From a checkpoint of a small transformer trained on Wikipedia: 12 layers, LayerNorm before each block.
Each number is 128 + 24 x the weight over the matrix's rms, rounded and kept within 0 to 255. Layers, rows and columns count from 0.

# layer 2 MLP down, 64x256, rms 0.121, rows 51-63, columns 64-127
[[155 126  91 115 122 151 133 130 132 139 153 119 139 179 131 148 141 121 122 133  83 162 149  88 140 182 137  94 133 131 100 123  95 107 103  94 125 130 102 102 110 162  88 150 144 119 110 112 104 167  90  87 112 141 112 149 151 161 129 104 158 124 172 146]
 [153 179 109 152 153 105 109 113 129 136 144 120 122 154 157  97 119  78 124 141 147 137 113 138 121 166 132 155 132 135 127 133  74 148 112  82  85 111 151 161 142 131 125 130 129 155 151 140 139 162  82 152 155 121  95 109 123 119 154 112 100 101 119  94]
 [106  93 131 139 139 150 133 127 108 136 104 159 121  87 134 147 109 132 153 125 132 105 141 117 126 128 161 149 124 125 149 108 136 153 119 103 104 108 144 108 145 140 108 123 116 130  84 152 101 107 122  99 121 129 160 121 145  97 126 137 109 114 153 114]
 [145 144 139 128 103  93  73 141 124 126 135 105  97 102 134 116 148 133 126 116 145 111 129 135  76 159 171 144 151 109 113 137 129 140 126  88  99 106 107 171 104 134 166 177 148 140 153 153 112 148 150 141 130 126 115 108 126 101 128 129 104  95  93  96]
 [153 121 139 158 102 121 139 152 109 147 133 122 137 153 127 122 153 140 117 123  96 138 117 155 134 155 139 105 146 100  82 101 131  44 116 104 112 134 127 124 121 102 143 138 109 144 148 153 182 143 141 141 104 132  68  98 144 119 106 114 164 102 137  74]
 [143 108  91 113 118 144 135 121 111 136 123 160 150 129  98 124 166 129 144 110 104 146 137 115 130 133 145 107 142 118 134 130 123 129 160  96 146 126 100 126 103 141 131 152 126 120 138 145 125 172 113 109 105  83 112 145 117  94 130 136 151 139 151  82]
 [103 121 117 158 168 122 134 149 150 158 134 114 135 104 138 135 155 117 167 119 147 118 156 129 175  78 151 121 102 116 184 163 159 156 102 139 104 127 103 113 130 112 124 128 139 102  98 151  83  88 129 141 168 115 162 125 124 117 165  95 131 135 134 151]
 [110 131  98 138 100 184 125 108 156 130  75 157 135 126 124  97 132 114 138 157 104 140 114 135 155 155 117  88 130 127  98 165  97 119 144 141 136 110 156  95 142 116 128 120 112 138 139 110 104 145 121 133 103 150 149 106 127  94 123  98 118 122 144 144]
 [ 59 118 157 103 131 167 127 130 131 163  90 110 115  90 130 167 159 185 120  87 149  57 101 165 126 106 129 175 125 121  94  95 129  80  85 138  97 174 154 129 122 103 111 120  72  71  88 149 169 149 163 128 176  84 144 125  71 105 136 127 125 169 131 119]
 [ 95 131 127 139 107 196 115 133 122 116 128  91 110 120  65 109 171 109 122  98 155 116 117 147 126 135  86 116 118 133  96 125 125 158 105  93 133 138 143  90 119 109 105 123 146 100 119 119 112 131 137 172  80 135 125 132 124 132 100 121 152 121  83 123]
 [105 119 109 139 143 200  89 142 124 135 127 118 139 102 159 123 131 101 121 153 176 108 153 112  97 137 137 100 107 121 105 123 155  72  93 120 166 157 112 133 122 112 109 109 114  68 128 134 102 114 152 105  99 143 115 151  96 103 131  95 153 168 137 152]
 [ 93 151 159 136 123 119 115 126 138 117 125 155 119 147 151 119 106 111  91 101 165 120 169  97 106 167  92 182 127 147 164 146 105 150 156 150 113 115 157 156 134 124 120  95 105 137 102  98 159 112 133 122 159 137 123 159 105 109 137 114 127 113 112 143]
 [178 145 115 141 114 148 164 124 137 153 147 130 136 122 125 166 141 122 121 132 136 138 129 106  94 120 109 151 170 155 138 114 136 146 129 129 190  96 125 129 140 122 145 118 127 153 161 147 136  92 133 155 129 131 118 121 112 138 116 144 156 123 137 132]]